config.yaml
num_hidden_layers: 8
hidden_size: 128
num_attention_heads: 2
num_key_value_heads: 2
head_dim: 64
intermediate_size: 320
vocab_size: 4096
hidden_act: "swiglu"
norm: "rmsnorm"
norm_place: "pre"
norm_eps: 1e-05
positions: "rope"
rope_theta: 10000.0
rope_fraction: 1.0
qk_norm: false
attn_scale: 0.125
bias: "none"
tie_word_embeddings: false
parallel_block: false
init: "normal"
init_std_qkv: 0.0442
init_std_o: 0.011
init_std_up: 0.0442
init_std_down: 0.011
optimizer: "ademamix"
learning_rate: 0.000635
beta1: 0.9
weight_decay: 0.26
lr_head: 0.00494
warmup_steps: 465
schedule: "wsd"
decay_fraction: 1.0
decay_shape: "exp"
final_lr_fraction: 0.0
batch_tokens: [8192, 16384, 24576]
max_seq_len: 512
doc_mask: true
train_tokens: 138600000
max_steps: 8866
dataset: "wikipedia_en"
Each number is 200 + 30 x the weight over its row's rms, rounded and kept within 0 to 999. Layers, rows and columns count from 0. The size before them is the row's rms in percent of the matrix's.

# up: layer 5 MLP up, 320x128, rms 0.0614, rows 164-180, columns 0-63
# down: layer 5 MLP down (transposed), 320x128, rms 0.0548, rows 164-179, columns 0-63
# gate: layer 5 MLP gate, 320x128, rms 0.064, rows 165-180, columns 0-63
up164,097,191,190,182,212,222,190,165,202,220,217,201,115,167,204,232,193,117,254,195,217,170,195,161,208,143,177,210,199,233,187,235,193,223,165,148,173,208,218,264,141,172,160,184,214,185,197,221,198,184,222,143,167,224,218,213,209,230,241,267,192,189,196,201,263
down164,099,179,225,243,214,182,200,212,172,218,179,213,291,221,243,177,266,218,191,273,214,198,208,228,173,224,218,176,204,200,198,174,195,124,210,223,229,207,171,176,219,204,199,254,217,207,204,216,182,249,167,197,182,187,182,138,153,146,196,225,193,185,227,222,162
gate165,109,174,223,277,210,193,185,183,200,161,146,217,242,246,221,216,179,199,230,177,174,240,192,196,282,224,98,179,205,242,193,191,169,210,227,184,217,230,229,213,209,212,213,136,204,190,184,168,203,200,244,211,228,249,233,217,169,178,178,220,171,190,203,248,218
up165,101,202,200,228,215,212,188,200,208,154,117,202,206,226,272,168,184,194,229,214,192,172,169,188,234,220,197,274,196,215,175,199,139,177,183,213,259,198,215,245,230,216,165,199,193,218,255,192,174,266,205,185,176,212,206,185,166,232,234,192,142,118,194,227,250
down165,102,203,177,239,217,228,223,184,191,154,210,197,235,180,226,254,129,233,266,216,226,206,238,181,237,155,175,226,261,253,138,221,226,239,234,224,182,240,237,181,185,149,144,225,188,214,238,188,196,186,201,232,267,198,202,172,205,218,112,261,196,217,180,187,227
gate166,110,170,174,253,215,229,234,221,168,183,194,204,184,202,230,168,180,223,193,183,240,219,209,276,203,190,198,194,213,197,248,204,219,177,172,217,161,174,213,209,180,195,194,195,181,216,232,221,219,201,180,244,172,210,216,195,172,170,231,167,207,198,219,176,226
up166,104,199,183,253,199,210,181,130,205,171,198,249,219,228,214,170,136,185,166,232,212,239,231,208,226,173,221,224,178,206,219,193,215,206,197,153,180,222,169,210,126,210,196,159,201,235,178,165,249,188,219,215,249,179,184,237,164,167,233,201,179,213,146,210,163
down166,107,226,255,179,180,210,193,147,225,183,188,180,169,219,193,181,189,168,182,192,172,287,220,232,187,206,171,245,226,202,247,208,198,226,201,238,145,216,209,184,197,215,192,201,211,300,183,218,186,161,179,174,218,171,193,212,256,206,186,160,170,227,214,183,191
gate167,102,189,210,217,181,256,204,160,201,252,197,140,233,259,212,195,191,197,155,219,178,201,134,219,192,190,179,250,200,223,204,164,93,189,226,184,195,233,223,201,193,216,250,184,185,243,162,230,214,190,172,231,230,214,163,215,184,167,179,198,202,213,129,200,227
up167,097,214,191,152,207,193,212,184,189,142,143,262,141,190,176,196,186,181,183,189,200,198,177,166,233,210,181,187,221,190,188,212,197,216,248,194,175,204,175,198,208,219,145,189,263,174,169,222,211,150,227,206,168,194,165,199,223,229,200,199,132,242,178,186,210
down167,091,246,229,192,210,157,136,265,164,152,193,215,167,257,161,202,109,209,190,178,189,197,217,206,217,207,176,239,266,162,177,235,198,241,190,204,195,230,170,204,227,162,159,241,218,223,215,244,234,167,231,178,192,186,175,133,174,195,220,201,180,188,182,211,182
gate168,086,201,182,263,166,204,250,233,168,258,198,263,208,186,204,204,180,211,118,135,180,213,188,172,172,206,207,192,226,157,177,210,179,169,211,211,208,213,201,227,205,193,149,170,190,162,167,227,188,230,192,194,201,160,198,217,155,217,212,187,174,209,197,225,195
up168,086,197,227,177,192,167,201,212,223,225,220,198,165,283,162,207,199,184,251,216,205,200,256,266,231,211,177,185,238,170,178,194,160,235,199,147,233,198,215,176,213,178,217,205,174,216,226,265,202,244,206,241,202,206,188,187,158,196,230,161,211,210,195,192,164
down168,082,234,193,238,186,234,198,198,117,260,182,212,206,170,147,163,216,234,199,149,190,199,197,175,199,190,152,214,213,169,206,209,169,178,171,249,206,214,192,138,208,177,205,211,229,202,186,207,175,183,198,220,173,154,177,208,161,202,214,206,190,212,258,242,188
gate169,099,188,227,136,169,202,236,183,228,184,197,213,191,235,161,194,233,204,258,218,164,181,224,187,206,233,185,195,200,190,208,233,184,208,160,198,214,200,241,188,219,169,195,207,212,206,205,176,184,160,216,171,208,219,230,142,230,131,222,172,179,251,172,232,187
up169,092,218,146,130,177,225,164,200,175,245,211,201,227,192,156,199,177,176,202,207,231,221,201,206,221,215,127,123,224,201,210,221,176,185,149,213,244,224,211,179,241,185,171,211,241,188,188,169,182,207,219,194,223,131,225,230,218,184,222,200,218,243,194,257,240
down169,095,166,201,195,167,137,202,206,166,191,196,235,191,205,162,154,205,237,190,206,258,194,242,203,207,177,160,208,212,224,196,206,215,195,216,211,197,211,168,124,252,183,165,180,275,162,199,217,241,201,209,258,164,231,203,185,178,229,159,182,208,206,190,200,250
gate170,104,161,213,198,228,181,227,188,143,184,188,170,131,175,242,150,209,186,182,306,160,217,206,205,215,252,186,256,198,174,178,178,136,191,192,266,208,205,201,175,182,215,212,202,267,268,168,172,202,247,219,202,151,161,182,179,207,212,180,199,240,167,193,198,193
up170,105,187,159,257,135,196,205,223,144,241,219,199,168,226,173,228,193,191,241,139,211,210,154,186,216,229,191,158,141,204,259,136,234,203,144,188,156,207,194,163,168,157,198,182,216,233,212,185,227,198,201,182,195,229,209,169,182,178,251,216,233,174,246,196,210
down170,106,151,177,202,187,191,198,202,208,283,197,168,211,206,213,213,223,207,129,175,157,226,194,223,187,278,197,196,150,203,224,236,203,216,170,130,187,264,195,219,226,172,263,209,222,124,222,211,196,182,195,169,206,231,225,182,137,195,226,192,188,260,194,159,224
gate171,105,224,235,200,182,170,183,161,140,228,219,246,145,195,170,259,199,183,200,226,202,157,237,202,210,263,153,245,194,139,224,196,177,215,178,190,188,216,200,188,218,187,238,183,204,181,159,190,208,211,235,157,168,197,221,213,210,161,243,237,163,197,144,195,177
up171,104,185,256,191,249,203,195,271,226,165,183,225,161,224,196,142,170,161,160,196,230,234,178,174,189,244,208,203,186,206,228,238,217,222,209,175,124,247,219,208,190,196,239,213,255,130,191,208,201,211,211,215,170,192,203,189,219,182,181,193,176,216,197,213,187
down171,103,209,150,190,198,183,159,187,161,187,152,164,230,211,214,176,267,198,217,201,280,208,191,273,207,205,178,207,156,222,184,179,153,195,202,130,185,196,200,225,219,185,216,160,240,205,245,163,123,220,206,219,196,287,216,226,223,183,165,186,255,196,150,204,175
gate172,104,179,171,211,233,170,228,211,220,259,196,195,226,183,198,241,153,218,173,211,172,237,236,242,145,190,173,187,197,225,181,198,164,171,227,185,166,164,218,178,233,222,191,126,214,223,262,186,196,188,194,229,185,217,166,174,203,246,171,154,212,215,161,197,163
up172,101,199,212,196,206,217,177,173,261,191,180,186,198,204,268,217,220,178,216,173,180,256,156,231,138,238,155,171,168,239,175,171,193,181,225,173,237,226,225,224,228,222,258,238,226,212,198,179,181,168,237,187,195,216,228,175,204,177,221,194,132,219,153,200,186
down172,099,202,233,225,194,212,205,162,202,187,231,129,241,180,215,223,208,190,162,212,232,192,212,226,224,199,152,151,132,224,187,206,194,224,282,220,158,192,201,195,190,225,203,206,242,193,220,165,218,235,174,179,222,233,223,237,169,193,244,218,218,215,141,177,161
gate173,090,191,173,196,208,211,204,214,161,185,199,213,226,181,173,203,236,158,207,174,186,222,141,183,237,161,221,233,180,172,165,234,182,167,109,165,176,158,196,205,230,201,202,195,199,201,191,167,212,270,252,157,192,176,147,224,219,231,213,224,182,212,169,162,179
up173,099,200,207,192,155,244,227,170,212,185,232,211,176,201,194,280,185,148,247,176,196,182,225,194,152,214,197,203,236,173,194,163,169,213,163,197,126,212,222,222,181,215,149,211,211,223,146,159,209,177,189,201,204,197,206,213,207,158,209,280,217,179,183,283,179
down173,095,222,245,201,218,194,209,189,300,225,207,167,195,198,161,201,185,203,199,170,214,225,166,196,168,185,228,172,215,170,180,208,197,220,200,190,161,191,134,232,206,184,224,161,184,224,192,183,159,125,218,225,204,203,219,118,271,198,170,238,221,214,256,237,176
gate174,101,216,263,232,180,184,194,187,175,193,217,176,192,186,226,174,180,212,214,182,212,197,174,267,192,216,208,207,173,212,200,179,188,207,171,206,209,192,242,212,192,212,133,253,174,202,238,153,213,173,159,237,219,192,257,242,181,205,169,187,222,229,260,159,154
up174,097,240,210,289,205,206,237,219,191,140,185,222,201,198,137,182,191,189,234,191,234,171,196,173,182,172,226,187,235,169,230,252,176,244,243,217,203,226,165,228,154,163,187,228,109,192,176,148,200,219,191,217,186,202,219,235,182,170,235,260,170,142,225,235,219
down174,104,208,169,223,228,163,159,219,193,186,184,181,213,232,220,178,112,211,206,202,177,193,214,165,232,205,206,229,248,149,221,176,163,194,197,238,176,197,221,215,159,150,179,182,231,203,206,241,147,194,298,167,187,226,211,155,212,223,280,139,166,185,207,201,202
gate175,089,206,219,208,183,214,208,200,206,208,201,159,193,231,203,269,194,151,166,221,226,169,230,192,199,197,286,209,229,160,170,232,161,167,190,226,205,156,237,206,220,205,194,180,188,189,197,183,177,228,237,210,184,290,253,225,197,201,192,197,208,195,295,197,182
up175,096,237,203,242,173,191,272,202,151,174,185,195,226,177,159,185,208,147,154,226,154,244,163,161,201,190,199,190,203,209,189,171,218,224,259,145,151,252,266,193,177,208,231,218,118,203,218,164,230,199,219,241,245,215,220,229,181,199,206,233,204,287,208,184,220
down175,096,176,198,205,175,175,185,197,151,138,147,236,249,192,216,189,233,250,236,208,234,220,182,174,185,238,183,219,225,209,255,195,243,206,222,231,238,223,244,170,220,226,299,157,240,238,177,188,183,224,208,260,205,257,226,228,222,186,243,194,201,207,171,219,206
gate176,107,183,195,195,171,241,162,182,81,190,237,187,206,248,207,195,186,176,230,225,157,202,224,206,186,194,194,209,245,185,237,183,223,167,200,257,167,171,236,142,175,171,208,172,215,188,230,227,221,165,197,215,239,184,220,183,197,192,212,184,177,208,235,223,218
up176,100,135,189,167,207,226,192,161,230,158,177,151,242,197,212,220,156,215,192,184,196,208,228,217,163,220,208,182,225,204,211,156,246,248,252,275,171,184,204,181,184,187,167,196,176,181,216,231,238,222,211,161,195,220,193,194,143,230,190,196,225,200,194,234,201
down176,099,172,189,183,176,178,189,189,206,265,212,209,228,191,157,220,243,225,197,211,196,216,263,200,186,236,231,210,225,228,238,201,220,220,220,207,205,159,179,260,252,217,222,238,181,180,172,179,223,212,178,173,187,286,188,220,131,260,165,209,261,223,204,223,115
gate177,104,197,202,226,243,185,220,232,198,239,229,201,259,184,163,228,201,175,226,191,225,184,225,165,232,271,131,173,223,197,161,217,226,204,244,180,226,158,182,204,203,215,171,203,200,235,177,172,173,242,184,163,204,249,206,219,186,167,166,212,182,166,171,231,231
up177,099,207,206,212,209,220,183,208,251,190,240,205,222,164,210,228,183,242,191,208,171,158,235,227,223,189,226,224,165,175,195,169,164,247,154,183,178,235,223,228,205,192,217,170,168,206,154,219,200,242,244,246,228,185,189,213,174,136,213,177,195,204,214,216,174
down177,097,175,215,206,193,146,238,208,206,164,185,183,188,178,274,162,216,174,181,171,186,232,134,185,156,201,201,171,193,144,237,156,255,225,219,236,196,216,187,209,221,187,221,219,267,187,198,222,201,201,170,199,203,230,183,161,197,226,227,157,211,217,236,167,176
gate178,089,232,224,159,208,187,128,232,156,190,200,255,224,174,206,246,165,170,150,191,196,165,181,168,219,185,214,182,201,213,190,247,157,215,177,219,165,166,220,222,255,222,224,214,210,212,183,135,268,209,209,224,213,227,140,200,247,230,204,218,215,198,146,207,164
up178,096,201,210,206,229,182,218,176,181,224,199,266,202,205,194,150,153,190,164,221,169,184,255,147,211,162,152,164,162,247,175,219,178,195,162,189,191,206,183,144,214,254,168,222,230,256,180,259,228,200,231,200,227,231,204,185,233,188,231,243,245,196,148,201,228
down178,098,208,203,240,194,224,247,230,216,207,193,219,194,212,166,199,172,188,194,192,159,214,196,212,161,197,225,184,204,206,164,164,171,212,151,168,186,186,231,166,200,236,182,217,169,200,155,201,211,182,235,241,206,210,198,202,245,222,226,195,249,141,196,191,90
gate179,097,115,246,196,173,139,251,224,220,185,235,179,192,186,200,193,186,177,242,166,192,251,255,215,207,192,178,207,191,177,195,142,177,197,193,174,230,161,189,188,202,227,218,189,229,141,207,216,204,257,219,226,259,184,172,186,181,172,207,166,225,212,203,151,126
up179,102,202,181,175,217,231,241,189,178,168,189,181,203,200,232,172,195,171,225,157,233,150,189,253,141,186,227,198,185,167,200,201,217,163,156,142,204,218,204,155,182,181,188,220,241,255,157,221,145,154,190,185,171,190,230,189,184,163,190,163,212,226,157,227,182
down179,101,163,208,212,187,179,189,153,182,180,183,225,185,201,206,222,197,221,193,175,177,244,198,182,249,174,154,198,217,201,146,244,204,266,219,232,185,224,193,207,235,208,188,215,197,146,199,195,214,199,234,239,294,250,168,231,239,210,126,219,233,211,221,186,265
gate180,100,226,188,284,281,205,196,267,202,189,271,241,201,215,201,212,213,221,205,180,218,127,181,156,199,175,207,193,238,164,236,226,214,214,188,179,197,179,188,185,215,189,186,191,238,231,215,163,230,187,207,217,188,241,194,218,215,159,182,181,209,166,218,184,184
up180,100,201,188,183,247,225,226,205,215,188,185,159,186,220,178,155,208,241,155,218,170,227,267,190,193,182,245,177,241,228,201,173,200,211,184,191,206,175,215,211,103,160,236,232,182,252,200,238,212,228,183,177,228,237,189,201,195,187,236,223,276,168,207,198,243